Part of a small language model's weights.
Size: 24 layers, width 256, 23.4M parameters.
Architecture: LayerNorm before each block, learned positions, tied embeddings.
Training: 1125M tokens, 4292 steps.
Each number is 128 + 24 x the weight over its row's rms, rounded and kept within 0 to 255. Layers, rows and columns count from 0. Numbers have three digits each. The size before them is the row's rms in percent of the matrix's.

# layer 12 MLP down, 256x1280, rms 0.225, rows 43-255, columns 448-511
094:134151135131113130134113131116129141132096129151139124123123126116130120167104118145147167146178093145142129153138122157151104096103122127087093093122197163129103083129149147142132132134080112
102:094117121119114127128145113142110155115170119099134100128110118136163147142120116120144121152094155091117126136127114156121121145126113104109172170154119123179105145127120168088138086127171159
106:114108149104134147121117118167164122135104148122168170135127138111156137098149203117097138131139138124135113125116157133130117122115107115134087158135094111206132101119127139126142138101123135
094:103105152113150161097143130119104118146092123123164104125154126139101140151135135127119130137154107152134165089084102088134080157141101108172073117142171143162120139137169145107104147116131101
100:097135119113118113114139140121110119124163150108124149168106133144132157122182154129081111144122142151084102139142131139137084136167146097115129118140145121145143119104116171087170137103132159
094:118135135112132140108131124111159123128157154117135164128111128129119159149124146109130118113140062159077149155150110157112123129135154119151110116147078157083104149123148143113137152168190133
103:127122147120113113109105130139094157113124116161143099105126125161154152157143140128156132111128115140152142171130100138114092197097110117107101134127113127111163091118085128126155130158100158
098:125115134110149136160097119146139107146096128172114108128084129108114106162132139145140176162087136150105119146135128080158100138107158129121114086075145123120161141158142136164184123126090166
094:106141140118157130112132136151145117101155133104121184091131112123109150147119134108174140129153090129152115127164108113081134113156163079148143148157121139146113122129147160112053147125153128
099:143084122147126156126099133124144087109157139099136183150143130139126151117085145124141141131137107197118090130133124105118132099138128149176121059169095110109133137127123120125131119120133151
097:111132105167117147155166096154119103160105103114104104159124144135132122155134137134150120134164111142140105103115135162099066132123060098184084131139047162079134141126161096105109144116118086
102:092149105160192117167136116112109139109125118156102151154107089110104120091151116144134136175131129113122158072135139161086119098107101120166125129159162120161104128084136134155127140141151134
104:176145131160149153098133129146140096153113162150141159110162166141123136125112108116138098098131082138137070143111113155115126122123162050171121127116185113142141176126136170137130147165112095
102:129120124125093109137139105188146112080167130136144162145181099128068111131096130125145112149132129098150164155077123182143128131119137136096143137131126098153127109155153133147143114117136129
102:135155096124142103133132120131135143103085153118118134151146135126105102136133147166180159116161111128157119150140118104138132124120148124135148132127136111126129135092154095152118099118149153
092:092152140129115133149129151137138094118107145151103121119109167150123083117116094136154170133106133112079157127139099181162113172147130100133174110121085107156106124140054093117092120153123133
098:123092109096117124137112127134129112166119141145115145129150113148159128153103072116157080143132092190108100118131189127098092119100102079128111136148119118139162135108156118097139106141166094
103:116144082132137162062133172142143148147120174127127132109136153138080116162112137135109111150145150116143142105090102176148118129150157148103124169126131142165154094152140108141107111123111142
101:107120137138106200125116167077119120124120079110109107097144117141167132145173114119131104144112109111130111137135140110179108183139106125139102128144085105157130125165105085144102117113137145
097:109136110142135163119141160139092134115128137139150137145114158091113108159160150109131136128117113139125117123128131144141135136078136166115108124122089131107121115142158119143129082107139102
101:131111143085089096134087156149137084141146102125136140161146118150143147126103147141128105151105170139160136152094146141130172112140138131095129187150139127144170097090154088113072175157106130
101:090130111097139131092106124093142129126146136098081114127113112133115123111145107150115167101143132145099144149116134092117135122157086095134123135150116109081144138094168114116158119159124152
102:105172135116116093147116087171193115122113131149131114123153154127147095134118129138103081123174159146133160138134147152154068134104104131140112129120140089138151124099114112148161143130125161
099:125143104124117129093135139131135090106159121084149104093067142136150097148153127136147131100103154140125136102097137173132129138101114057128139124116119156116139123145159158105095082125160117
097:177133171131110110114125119119127129140181126133132122148129115129140119138164109151101127136172079114106131127126123162065069120118114112124100145133125135109137165133083124148118110110151152
100:150119108118128132117102122125121095144099112133147113130141094129149085173117203129167158137107123143146118156128130128087108136113130094165128162138125166142129109111142133133155115148161140
102:169138111110129151115125128123147131116170086123115123133127104167103124155166138136142152135134128122160094179145144107149159141122173099129122158120130133086136087137113145172161125118114139
098:160138156100139106108127119105152151186139133170129131174153136116134143128090127119106137162082149106113093131118062114111083101107100119122145140131124124142115106134150120150152171132154126
102:101135134123132112111127117143166121094091144174098120107120135155101119146168116149123117100154123165105159088122134138103142134179111130135086150087126149180078158127116123138111110108159117
099:116111164086148113141122107138125127164123115102091127145112081178096157113070105131130103155135150140112127111141102148194128167111137137124126101082145082157152081131117120127130166119112175
100:125122112140161150106131117101147136162143115119153112110159113132111134110148102117112098125127122190152145138139092101149090168131119145199131185102130158115125124158138146126146161121144124
105:128182138133114152163153134126129127132104128151139115108127128133130128179093091122117102143155148166136136137106131124174146084149135125099123095154139161172141083133149130112103130149134096
095:143116128134115110116151087098139168145090101104079162139134165104123133070127106122136120156115148134133154112148145099137129139145120112158109099109107165136130072159104141105109114113170112
098:131145148135140108132152116143142171096122130115079146098134123156162102112173107149105138085133143112146132131139120110117127105139153144146155132101098116148153089132125111121136118134134097
104:103115138114144132131122129115120148118122086116122094113109128139162093089104106138146112147154139118152120141141130123116109078052114118146159131139117150115139058136157118120121120133085131
103:150115152138130123146118143142135118151141152108145111122133127133154096081145161120145148118150132123108115138145123146156122150127106074114141129141108155115100097141114097169135140127121123
101:115163115098124137129133091119128131110152174155174142129173114117135086116119151152161123123142110126120115127130122123134100117147100172149145159182112129156093174147118139141190076117128137
101:136149127139136137113141133114132125101132167112157082126150113106138119122102109139124128130116091146097088162112148144108118131140138141131113102093189150138144175151105121134091163100147155
103:165180126056125157158108133084085101116117124145150132151138091104128116157169123109115168120115164087113119154182141114097103103103185120149114121131099111091126118119138177141160102117128152
097:109107145109167154172135189165115137129094154111158119131123116115084132138126105129128163109114160116192132175134086117130124132150145161115102100134171120130167131136132119119134170163167118
106:175087178142113111139104139112146141142149128122156106122126148137090130114103104116118112163121151147148100129157152132115161130144140158117133163123131144172107115134156132135129104133115141
104:147132084135112099149169133130114112162122097108093130103183098138119156079139133123129118145156137114109191053107122133130126095156144142129133160115119155136135192141143076145158107103125102
103:124129113137098123169178112122150158112116140125112069157124122125103127150087122141100137056133112099138132083154133151108151110166145070115125119099131116106158137112116138159145154144108132
098:102164120164108144120109142127115166140104101120135117148082110141112116151087108118083088135118129135109150125132126090160143125092159092151133127130087137144123160115117140131109139076135075
102:135165107117144132114116094152152109133140145123141144143133141149129135141101157124180108131129121115130107107108139070131159118133174078163128147123109159089069147117165121119122127122137104
099:143099153132168163135121119131119149126117109098133183126128152138143175115128160144102109100165123141117121134122110117165135138100147105113083141125137097102162161106159133124126123134079147
104:126163093132120088106107137099121131142059116128147126123135136157077129180140162132111120139135128134130117130140132138174090127164089094106151126112147139110106157110131154115150123156143114
096:131131151170096091118155104184159126143117125151123107070117095170107145106147106126100107135114133118116109149071109177110120129160137135126134112122105104126136132142128076151108139137109107
101:080145152119141094126115180128148107144124103139128107189152126099110105132126133156115159120150108199128132156152136125071092154123095078165130112087158151160123142134106132125136120131177141
095:123129108149161137122101167147112163156135128149195146167099114111158127114078141137116099082108145149141113170117137111148137135115165136144149120117146106152095103153121133191098122128130143
099:104117119146132123145136126144158146157122139131179137137096080123132152128108136081150144112137129129084141142121130173161111141083101116133156105113077141141122091151142085152106059139146153
099:065135142178104105087103151139135123100104182128152106144141151147158135133139097159143109112140162131126137175144129105141082097124137118121095115088144125129155186123113131122128156102131155
097:092093111114155142100139107123144114117093127121113132138104157102158156083072164132126077149172093123135161129124123127132170108090128136103144135105109165101180151146151145124136139190089120
101:070102122117123132084108152153106116151104106153122096132109142126158090120130136100138155145131139136115095105178133147141123125112135079135129104104089135158107097131132149100151119143079089
103:076098150152154104145114086199148116153151108131113107140090094113117133129098109120133186118092150142135124172124117116152163111138117152138137151144136128115099129152093136143126168125108126
097:168125100181141151118115140121117121107139087120182145136114059146116126086134066148111161129130151149116106086115117143104118124149163163115169103125133071135109141104097134124151121168093141
099:115099124127105175157147147149131103127125145088076100136061137136128148169135122099142079144125126109114144140158146127147099148128121126187109140082091119134114147137093104141137131147104136
101:152106089174139131126128149142150105145098087152145102113147155142147142165107108109152137132115158124105141111120154101151154151122110102179125121163108124127076152118116133121090162089116124
107:085158103112152103107135118093120159137145142157099136109143110135132138128142058144111154114105135091111103131120123120145136135143163115106135125114133148085142124122128135112138099152143097
094:116139169170088161149097124110132125096149125148120181127132128130191117177145097111143165113118187122128111145105154098141112152135163170168140156093099095120127157124124129143096109167081125
102:109135146089124129133097112091123133161131130081114147144061145134109154104168136123141153133113101166128123093140138110102165125120128152181115117186137133130104114154146173137126148127125175
098:134143146104075100131109092149128121116150132145142122122087145113116123151128142120137125092127102138097141137133131105137162125084097102122108184146204129163113118154106172126133143083167157
099:177098104114140135111113131148140149171140154148125165178170126157118120157150153095131174088117122111101147167134123082153136113118127144136136169144086180152104157091131058128145145166159124
098:140075114136126126100124124131093138130126132133122103094156133138099149095098118138133145141132135121152152135114113134130103171145114131150103143119163093135137146154142146130099144135113097
104:128118097087107122120131146149125093068075106104085137123102093136179127184136163109104134175110131148095098100136127129106150154123111118121120111150141133127151118100153118154113135136087142
097:128133122140113109140135066164124130110111149062121143083118157106125166126101160131136103103093103124124171099139135103162113184133115175095153135157133130127098148148128145116116164094192125
102:068178126163149159129135131086137128094119127147102125128138123107106136139134164154112119120124134122111134133134154166121156153169108156163121112099094152144102123143107162125133130165149097
096:167138103110130089131143116133102168102094123142127122138132119131097131103104140099089104143140152081118132095089115118085151165131175113155084118138114115168112110130095104134156131140119119
100:157122155062143154118104114060127099155114135106137138130146141126100117131101176103165096142129120124148133141137152131122112030138112115111095136140141113085138093103173111105164090146181119
097:079140118126164164089107144133134122153128133137163136143120114142161107098119135108172139154139102126159154128107097121143127154080155134139140159158158114098143153168096159139129125135137129
101:074162121156093090161135125086162100117141105146084149123161123120060159145140167117105140133162143122127151120193122125070136163115130138172135100147125128153116126125169131146120128142108099
100:107179145115163125119129148107121124148135134128143117129133078126147096139087136136149133154145127112112143127166095146151115156162135186109126123145144099153119186099156133119077139150142153
103:092148108142141163191132173122168110135121112139140123124174111170075101117153146089087151146124161120102122126106116123122137183161127106151095101096116112157144150137106129086105149132110116
106:118103105107140160124140115127107126107108106123117131087090129139134116148122164120127131110092127130131120176142139130134118158116120154134150109125083160139131147129132112158099147132119141
096:134138164119149110155118163099130149132153136147110160143108160111154094144095102133139171122126117129117159080094100104174145099146131091115147109151131116123139182124151082131108139166089193
100:139112108155131137143139102167154105149132104095127141126131120168163139080148142139134117141149109117154161118114101091049122159171126173084129122155140149147137121126085113135116140170125118
093:114121134144111131106141163135123111143141143141125119099162063153137108103091120130131051174134113115118080123109135123138106160133121160108117131116133149155119162142159078087125121133111109
100:132096128098152146104117099109113106105099128122103096153134121140118140095154121107107075139102124157153117118103107144122164105198132137140161107118141107124114113105124074163105120142094143
101:172124122113137131109120124153103111093141119101121110126102095106130145107103130101110135162142103113163119087132159143150116105108147122147098128146120083083108126147148154098103135122076143
099:087166160126142101150131161156119117173130149145153120101129139166117127158145148146155096119120110101118116131136178164133108109084124105107174128159082109085108125088099140144116137112137107
100:092075157106165171138124140172114113102155123108102133158133116134123160113119156155070121144113148098136117132184121124095120085118149112091092098181114093122150151164109079117156135126124120
102:129128135122102137150144114111154102157113115169116153088154122128135124102119125137166129167122071117159106178170153137139144057106111096116121123164092116154147085128178088163114170094177140
096:155136172131090126150172135099155135079135152142093110132124140111115152100093085139103132112120098107140109111136119123148152133112107107119093132101227078127115098111160130136119127161135095
097:111122132146136120148149131137122118102162137123165106119142132129123133130110154120146129127150143132113161175096103149119104145117116092161133125107163173147144162152109184107142115111113075
097:123102115127156118081150110137126130147133120169161160135107155127123124082075128138180134098158145134134140118087121113109114139142160128108096141141097119136165127084145127118104152166059145
097:127066123078164149116131143099131132141171101125170176146151116098105116121073127119120138140186153117147128129118097131189079140110155119132149145150101083127108102134120085113150157148104109
104:153102144124152144118101070146102132105073132128124132142126137121134098120130151095177106126169142134125111120128158121085104098132130107111128155121121157106078137120162113116156165110099106
101:126120146125157143115101133108175132148117106141144101130096143135105117136131143151109164126134117145140134087170141136138107164201100111146140121129137134131120136165153107120139085126160117
101:135148130144159095128139126122132142119144126148100126115156122120145158147119118129196173136105141093140127167135130122132155142168110105127144157128097155121137096134074146139148148125108104
101:120134138116109138123117128088122134131129108137138103121108102130123128124099066131125148149093145117115158145067131144125103117112115129107180122119099135106136156092142138116144116128142161
105:123108105136102144115133126127133085128119164112155133142097090127167139153140131124131108126132113094102096046125134142157126105097127129124077104137174133114138125137154121107112129134091105
103:170147136122147114077156143140126139127119152165107113187122163168098143143119119116136117141090149128132151108148121127146095134094052127114153127138125133111132091118094175134126086124160115
097:108119171174121115086134086165144108152095145129146140147132141141138159144118140153117097107168131095155151106148110118122124088150145086099132146153141141158132133138093163126086134090099187
102:122162114124136109113137123090160107131075117161108144103097139101146063083151140106132153132167141131137109180067151103146182135119127135131114116103073129137112087126154128120156114141176085
100:134121107136107148132186101118107141117114100161117108091127126156121126117140142136111120137155153139116087121104133110145162173116101125134155153123157127138139164139115125125101154143115115
099:161141161116119127126104115153116096143120104129125179136116110102126129098110076119146131128137103102092145114130124127123093134137141130095158186132109110157122151120121089097114164089123146
106:118121153140106158121162166144132102142079110115081157133093164119121112099127149109116095128109132119123105115121122113109126153140097137158100116136170104108134143111134169104098093117135114
102:107097090143130100140123123121145140127093129105146141108102102079097097138096139129144145152098087101133119149161156155147134179119104156133131163101109096160169073151108083149116140146168133
106:159151131098111141124121114113071145107129121095070119133146115168181094131133144149115108139133147115155141170063087137110122182113113131137168132129140104134117159118134100141134149123150108
100:115140156122092122127126096116082141151111139130107134104106124128132151123164115126173141150150109123111112097130126112116172090152165187114110137128156116124116102113174124132179152115152199
109:143126152132129140104150068209146067108118125117122127114140158136156150092151156111158111130111146146142134130121130121110151114130155100101127128143160097139163131121094118130118119138078173
104:084138159136154139142149134164165138127135142091144114143156129129149134105149160119106132154129111131111171092101131135083115098105124172155115100110139132146109138138145151129125125159138119
096:129114146103122203107169147122117144134079146185139074118101151082132097118127097136161166124135118139138156091096147169141114179144117094137092155128139162145104127157094145127133099119117105
099:134118152124143164129166162126149115118141144106094157119107108103111146130078137113099106155173118192119197107099135116150109087132173146140087118127149101093134064121122104114128105102137075
097:109103138134141081147098112076141139110138098135144110136153139123132105157131137109149116141123133094131158120122133113141145119121118157109141123129124111116126107113151141091110140162115126
096:115119144132146093157161136102151137147086130118137145133166127153160126113130146146163139131112128137117159114130144070149122102169122098093105127136137128084088044120171158137151165174149108
101:088187120113067171114120140141146115095141160140132121090126140133133144100120149135153098150154119118101101138167123153097160123163180115127175119180096149111152171096151123155090138125099114
102:172106108156111168142141155144124088155142129146126102177106093104129078103164135140158103165152126106137110163109136116161141105147136160128135101153137104121134147113130143133141108128096097
101:132148127159070164129119133121124127130173114143103144120126151122172100138133127149157163131104159115099138117108113149120162124135197125139158125145127175103100142110113171089103114174118154
096:131100153052086122126110110117117081113172125176091176134129135092125136127107134103150149131158104132133106144089148111154121105162104067153140134164088129090129132110136130119114175119115152
094:129139127150109119126094122094122124147111152138122093163139143095089139123138092121131137137128137115135161127189137147123142124087163148100125126111133137106113130129204126161113078104132109
099:183111112150153117160129119151158131127094138121138116152178138203128101076143112112178165104082114107092130097143161085124146147143112087128139123152134101144060125131104102099130162104112143
101:109146128120136106111129121164121144116132124155143119110096128111077108125119139168117125146173136108121126203142084153123122129133155105145120092138162133161141089132144153112146144090104156
100:137135126090182133145141133120157154101112097137116116150174083119118121127117090099078097099087150156145126217115145112146112183151148054134129101105086145147110114160130132091132152145155118
100:066112077127158146087117120148150175182143115170125119095136176150118152102116099125138128159102144134104150114090159135125171122071094142120110143110140114145148124107133125168117096180137117
100:150173167094093093160118100086127120099109152172149144113163136108122117147130109129093135120123157149096153074136111118070160088088115127137142065137118150144094137120140198150178135120110129
095:091109119132117135164127115075140103144114092123130181121127153100145123105095139112132162139090118124114135125125127143137134112148126110136114155141142179172137110130141119151136134126166102
099:162127113150136137098122095126130128126130128113097129128164122133116124166116156110129147122094108161139111113106127132127138125107147122084159123149150177163152099111142148118147138102137152
096:119130145145125148121176088165133134096108100137173137139134143133156152119104092106130131180133113143146124146128126124141128130118099055155120144089188112129077160148111134077093114120148131
096:121139144154086129081124135142112118162070104095116116125136163143095115136126091141108169125143135071116147093099136142099142105125187117150106132129120147143124130129121155117140122154073114
101:166123117144091142165104140120161141131129151149125133130142131150168157122120121102170125134152172120142167138125143115178125126159113163140113109124109163149112097109090099134144144152118168
098:133151138127135153149131132105150140148112102100116126131112189125100111161106189146140156138124142146113150116097131096108150137116141170164155118157101113102148083125108138131181116126112139
102:128121143131149054109148130186119140105129151123153162127133173121087150085133118134176077132111080139146141108177131119149146111132117157110141131100057134050141108123138115153155119144152108
104:125118156154152085134116128095109093140103171133123139087132104119127092112156079106081148110108149109137147130125168174137120151136152109163143101107091129124178146139128099144136130115095103
100:121131123111104142155135141114132121146073120097138127126144129102111112140133143114143069094119176121159135107138136103185140117114152155115125090110111151120142096102089128168116120156091122
101:092104149104107140120149102105151138108112150136112133179132133075081131140121137108118115104120137159111139157148105109121103104098146138100148138147118139110143115128158120091153110112144110
099:049102098129107122125139118099113138124126164152143117103159130161130070130145129133105131115141119114139125086101174168148136096134158191109106119146134146163132099130172142149137138089113151
100:138114133166160180149139090106130152064119096110128140152110105131126116133112178127146195157146156091133107130121141195184104143110149113149133169133093117130140122164137128119129121135134084
096:148135131147102097177128162098137144131126144141167095119119108104108077165114129101107135127158120131157157114132112141127130096139191063127127158147066131147090145095189141130136134097176131
099:123135126162139104138134171108109126133103130095156144070114128131082128105176102112119125114087116097167157140108108169088145139149143171085128123120175116119146136131147101160125127117184108
104:107149134139129126116131132122143124122112117134125112128063144133087120119107113163165147131129106135148131153156148133137124114124151102129158066124145124112099132139128132100106160120172160
102:095111105153091134154138157117152127160109092108139134107174118142134127133146117123134090104132112138128167144109131142128128135134147211177137102142136136135130134142139164106130145137124090
098:115163158117142114144136123134141101144123174094134154147114127116079119120097130107135109138096132153127135167151124147122148111149073168191179165133170114081177108142113112126113147120139139
104:138110125124146125104136070105104127098110145116084141119107148175100149111156170074134114135104157201129152178099113141171127138113110167108154148146191113095104132130103152143165142120132112
096:101121130121156154108144109160134163162113167109149129128154125119141132130161129148148144109131113133107124107118126133168120103129111148101120137070139087146130102140099187134174075126134126
101:104103107154140081110134115121174110147159125125098134116159088146105135138087104115151143147125155122142141125151136152084119137138116130108158123136129178109171073131102096199166111153092133
103:128105123147134178156113087145117148128092155131102153110125107152141145126089113104106111059158153115100198143112107152103084134105135144071132125110165138153121181157083114121145146158151121
099:123156139108121138121127135098108093129151140149131135124110105086137155098160159126110101101147104123115129154111133104127087142157151131152106132130115110154143105137107149110128141106187112
096:084136176119130133121119131146138118101083107125150121130143123112120099129089143143113138115136109077136149082163122163115127159129061083110205092137136118121105103152125125124151164130125135
102:115132137113132156112133135166157157118104145139157168110139104128153147136075177112111153137111110129159123101108111142124081106129133153148092076138145155136147150177125133166126127166099091
105:128130141096129123141147120112115089136092131142149157147121129101109130167183165106139138137132122129151150165101136133145115106130082154147124122107117140105106140078158131121125133126070096
102:165109123091180126121145110162126132119125127114138177119150164115113162139118113105135127102112132180122140125129121181162131136096148099146156128141148131111108143111100109129140170163126134
098:131131184163093114149119120127088110121128124107123163126127117118132128132100137137115115091130162168122108127130112100146133116142123145074160113125119102146152081107131121141088099144112140
094:095093141114120179080113139103149140125176145129135070081102107110110101122075156116122126146160157148102097111141136136117135160114139134149095109138092118129121118135129169117115101148146150
097:155120130157166175130124098136107113139088137126115105103171137105085128114076118095129130096141086124131074095171152136132137094140081206133116132168132112121151155179150139135109166133105143
098:093139151084116157136145112106117112132148138137128107103115137101142151107094155121129078117126128134145114112160136195148132090081149113137122151146116116141104068140095135112132115092154127
098:138125121116128127130141149096159082139116128104167113156138112114114148112124161092147143115114116131090165127133109103135142137104114118118132137153136116135142108142075124105093120121131126
100:084093156131149124137132156165151138105161147127111102128085107098126121094124129130155117122143148121174129070103132117131142133113163132148139116174139080122148112123164097094090101155087083
099:140132154090102125133149130189137135117115151129150157168130101142148084137089127142164153142114136143131162167170138173083102119138120083163127127111128144115126135165119130141127156122144147
103:140110150107121161134127140118124113177122132145109167119164106128143111088099130113198087092136101085155138136136139107159174151139123099105110137154128122119111116130159138133100179071149125
101:107120125166110141140131151101098154128120132152125141107105129139167144142138165138109111125138103104140159150122132133127117125137094146079150101132106130142104155141151119120107135124131152
097:104142108119133104124117100132102128118123143151133107151122126139128167124125144102148112115085120132171113098116137136149100135141112121130148149133115114111142118135099146174125153126178074
101:145147150135134121173134098166108139146138148130159139149097122093104122123116121077108139125112137130110109137138146178119107138112092116118129119146097115151122112116148166145129150114124153
099:123156131142136161090071134158132109197144133141148136047071123127150127144125100127121113147156148125145120177114092110146115153119148213145154113134130161160125148118107150138122097132133099
099:154161128134165055112119115114144142156166213098134151121128120141105123153115157093090125141108167141143135177206118126101140135109117147112148108159120127081140133126120130166100138141113132
099:111123123113096103097111105142134147135135135139156174137167124119132137117111127131153133121148132113088119130131105144139126159133121146124143118114124148123149113156145120123113119137143146
104:152138160079123120139155121114125209119116132139139133109091160133090113122125130144118143135126134104155095138129099112123138126159145103139122094154157139087163093130137110120129111105179132
100:126131168155091151106162147117141104105176156102087134155109144139145088115119136135152113077137097133104119153137161096174117122127133140103136076142113123154147132108095130126134145124125172
097:168121118113095118085088128113125152133159070107147129104121170142128115146153117138106098125115081108160184122074173149161144148179111101145126088160146112074135095166109139129123109154131176
101:166143117118131083099108097112136126146138085128096140137131127084119164162126126152100130110113141153088147152122110112081141097126110111143136130127132132135105142119169148112129124108126098
097:101143107103107089110115122129128134145142157113126124128115144107124114128120159118142130103178135176102148165145131109104134075162127095128126144144104170169146088138135125143113117110120144
102:151125128127149144119160136132152107145106132160143143145115113119178138136162141121128157126093128119099136161099120093119130154104137149118130155133118133113121139138145115123162181081128155
097:115131116119113154142157145158133149159152157120167133127141152086140150119120136148102119122101135115146156134146161119089097158117129163111132119145147090120084126119139166103093120160107087
098:101111133161118166123140083151106113127151151137163112140171123115140145160206137117127135105146111127121159150089167137141130111118089138141151113135165174119123180135104157118111118130127123
099:162127145120120117128102124147116140164144083132143082149129145183100152154121125139105135173100163135147104124156132165125104114157161152108128101120138109108178120126093110146166149174104112
099:136122153106120118135131106133127143105171144192115140130174170162192149106139099135144150123109140135134148076110170143123111118126089186124139096111122112158104132112163134074113113113131141
098:082127119129134126135110112151120126152126148121120104148114139129142102126099155098124122107143121087117132134124158123099140124140165182151116122166117161145121140096106132166126098124110111
099:101096136131162108126065148093117125078119142121149122110134091118122103115122108097140115118169113119122089121134111148182161138076133121130146166124118122150163168105131112135132124136128110
097:129136107114143122128084155127153127119118120163132151118141100117111133106165124138167123111118114133106130174151167121174124097151146119167135124150142088117118101123116111162094111138152146
103:140115109111179101160106143126154148114113149127115144122133072107110078094132123111129165142138142113136108141134134116074096150128105140136167100144154131134106088159118169118107113142074150
098:073101112112121117116155173164116111152109101119155139122115129142143119084123109136141164128125123135122134127102093157095102170144101104150101077125119155155147081107121125142120072091133119
099:190134143151168148151148134156125143094146152144105127127137175134134134142105129132125135135125113112162143131175124091107143176125114163146105162134119113076120109136118141146192117117099125
099:153114104121123125118163133108131096111114142150108162157110146109098125139119102164143137170075157155107061140146109152074150162150127204135157077134140133160143119126146166138122132108127111
103:162116133116104130165119138104105169103124128126172121146129136131107138112105126115146155174172106153106142157116109156075144164125128026098138140097110147106110083096115147138169115134137131
096:104098128086129125156154113144121129109100138115165114105148112117190104118108103104096132162111134131120119133110126131144107155146103150132149121132126123120155122163149120113133110212112142
101:121107093107129146079185111168094103134143125103148084126111107110088132155153126101092120126140127133136116161093102109098077102177111109139105065129138123129069132145106109131166139107116111
095:121110119136140077126096106076137150105117100124080115111165154121118135166111160124123108139104126181080145093094122091128164148116107130140115149164074123114102200112151103120144116132159128
098:175073141129127123155094109100120144148130106147126111126154132127122120136117125107119113099132179132134158129105137101134126152107123099083120105103103072138122112133103118109118092138095125
109:157094121122157141090099132065123165111137132167114146102143113136104134129183173094167141133131132137119144160193104086136158143116159157118168141084136107146155143104133126120103132173114119
096:135153119100146121119129117113111153135146128170101163127172145149092121152129166156132124106084112078143080169146151135125157118135125109073110177116175127116161111125123103111134122112119139
103:107113129123176144109133118068118149108135124123108094162114127100179111135132142138162101094118148110133096179150113105120111145167119112114135101144114121148131141137142118146138162087104158
101:136118117151096091122135144094101141107134116142144092083155139121135152155135146121112125146132100128153210151119094114101103125152083103139126121140150112154168109141123130123104154118136113
105:067134111096079156120115122129134073102160092127163152107120098105191155129135112119107118163129154077146072144127135133122121078133164105112130148119103165134093143111108127136126110109160119
103:115141093142127143086123146127127137151138147145147175127127156157138135144118152133163135132123118144109154090167149094117146123147171062128125129150127128108166132130106151092129125139133118
102:149142116110112112102079111136110121098087138143145103128152120138116137124146159080084124095109148149156139081155125083098132171124141161093160138123112138112132100094150130107145100141118128
099:129135098131094147115151123146147114172145161167087140167117108133145123135150155120106162105124138110157147149094123080145068101172138098122132078140144121147109148085155171186119110089125154
096:152105124136136158125115132174118142081105113141121101124141090112108115140119158115115157101146104124111091098151120133131165107170089097111119126121122103113148104136142117120073144125106121
106:096140121130159094157133142124161144148151130145126132125095122135144101138076096132085111124107171146129124075172160147111117108153187156178143118074135125094212096126123138155150107148117107
096:119114144127115157101149153130140117071165094140098124073129098105134114102173120104124128125131117105162137088161109127093137154118132149136139104114178117097097150123140146086149130136141124
101:051127145131156131095129114079133128152122156140120139132166112113122152113139120134134110170154122129127064121107178128124105126119154118146151163127128149139118140122162114142122104117070130
098:170130113160164110135118149122115115099119129124141126104135110121113143140140073142100138155106130127134130107161098117125102123143081140131108122172111128152155147114103095172115153084137131
103:096131107125117087144101170159117111151170129135113162093106098108121116117163109131101148129130143140157124136138128160143101096127131100091107100125178154155147145147120127140116108101110120
104:147130155103108108124130101156145113110111115142110132150117128133132119165091117141126153107128144146174135187120130136168166120150149163111118100127160126151110159139131116156095096081133088
099:086144172153128089131123115172092116150136147129122122116140122157137092158124144132128108134125115123130114130087125116156141093121135117090130134112115121151104091100188152119115102110101128
098:163151133146093073134147133122141147126137111151149132114134176135144116129117153185092121130126118130107087093148134114082138103153102158165118106165102144145125118118167105114122103120146108
101:081125086127119116132157111132141101177142101131104127116150152173069122112097130118118130117138154193099050138121149109115133109119148120079139106134148098125171150122123102132115113107152103
100:099097112133131086126123108114134104153144116097151155144135140125110096111077146118143070138144161128098161128111097135116109131122119135113143111133096160104133143127127109130103135145127152
099:110152128106220143097171127112098153153122093159129093138115095108151092109146130085130134123119162128113180104116106153146149136128155159126113155141148115150095136087148127110142110140145111
098:144126080117125134148114157134100133108121133139139140148109133132125092131121137140117132124140130102125125140109129156109110106133144120124142110135159139171145151127128117128170072078164177
104:132145127133109102132127163142150135099176123135131101153106119117110086097157111113123133128145183117111149152112132165143102087119133105120132120102101121141139116142083128107165144156115132
102:136132155103109106133096157173119102149129132117115140108149105147157149133179161157117119140117094119114127141167117180151123108159100174120137094152148110118114066141158092153120087172144119
102:158099137096163173079110117157142103128117143148111130152127117111126110127137153125150085146146122153151126131113117116178135115133084140138111117120149097165103082107098128113139100162099112
099:142104095088119136171110150121127135108162113110132128138087148126138140105143120094098129125143098126162144131142139099136165128121142054150117179114086156104139129069099092128110151142174156
111:077163129119110123145148151166106137131153165107142127118140105131105092143160122156104138138140148093112119122116147114137120105129100142149110133130139130091129124132154107152130116120095151
098:071139151168136114154127131129109097134142127117128153114099091090097138127084146153166087144113119123136104102097110144155134084106145167151139156131153163128116126122113156183100079127159150
100:132114153157141159127113094159111123103073149093159142172117166089152102119120145129146145150156195105139123175157155133068092112109145118139118116101147163096054105130150178119168088154165101
097:051130125098105119123159133132139140106135133117117124129118073135148082097103130103115153142082124143124159092158102103111103118109112096094089093169131113128131106104119128091144119099078141
097:122130148126175107112123158077117179127106110131166110163166167141143105157196130100141118094097117142140126115121152125145125164136113120154111121102134104133144116125147113119119134091108117
098:094144146124097162137178107143173106113117099141158134165084133112146153107120114151109092184116116138122117143134131127134112077114139118140066128100144110104124106126125163134104130060164128
102:147173177160134129123111157115075127145116137139144109179159091111131121092134085101157139097095127160140057143143119145166147092136112134096132179089053139135162104079153134121110095082170116
105:141157096136113151172124127113150091142182135081110131123086138105129084121123088109097157108130132160141121104105143090079137099135153128172159161146127104120114136118128100150136097117128129
099:148111099171134121128160108119154093137072156125126113164125124073136122115136119135107090132182124129110107160089142101135115130101105146098125125120155119128126142107134111119135117117108091
103:105135123147129131126121085138119114125070133145114119140136090114173143109112096093127138094089093099090132128109152141167094119084150162108148122113116137127144136146106152127211136120122143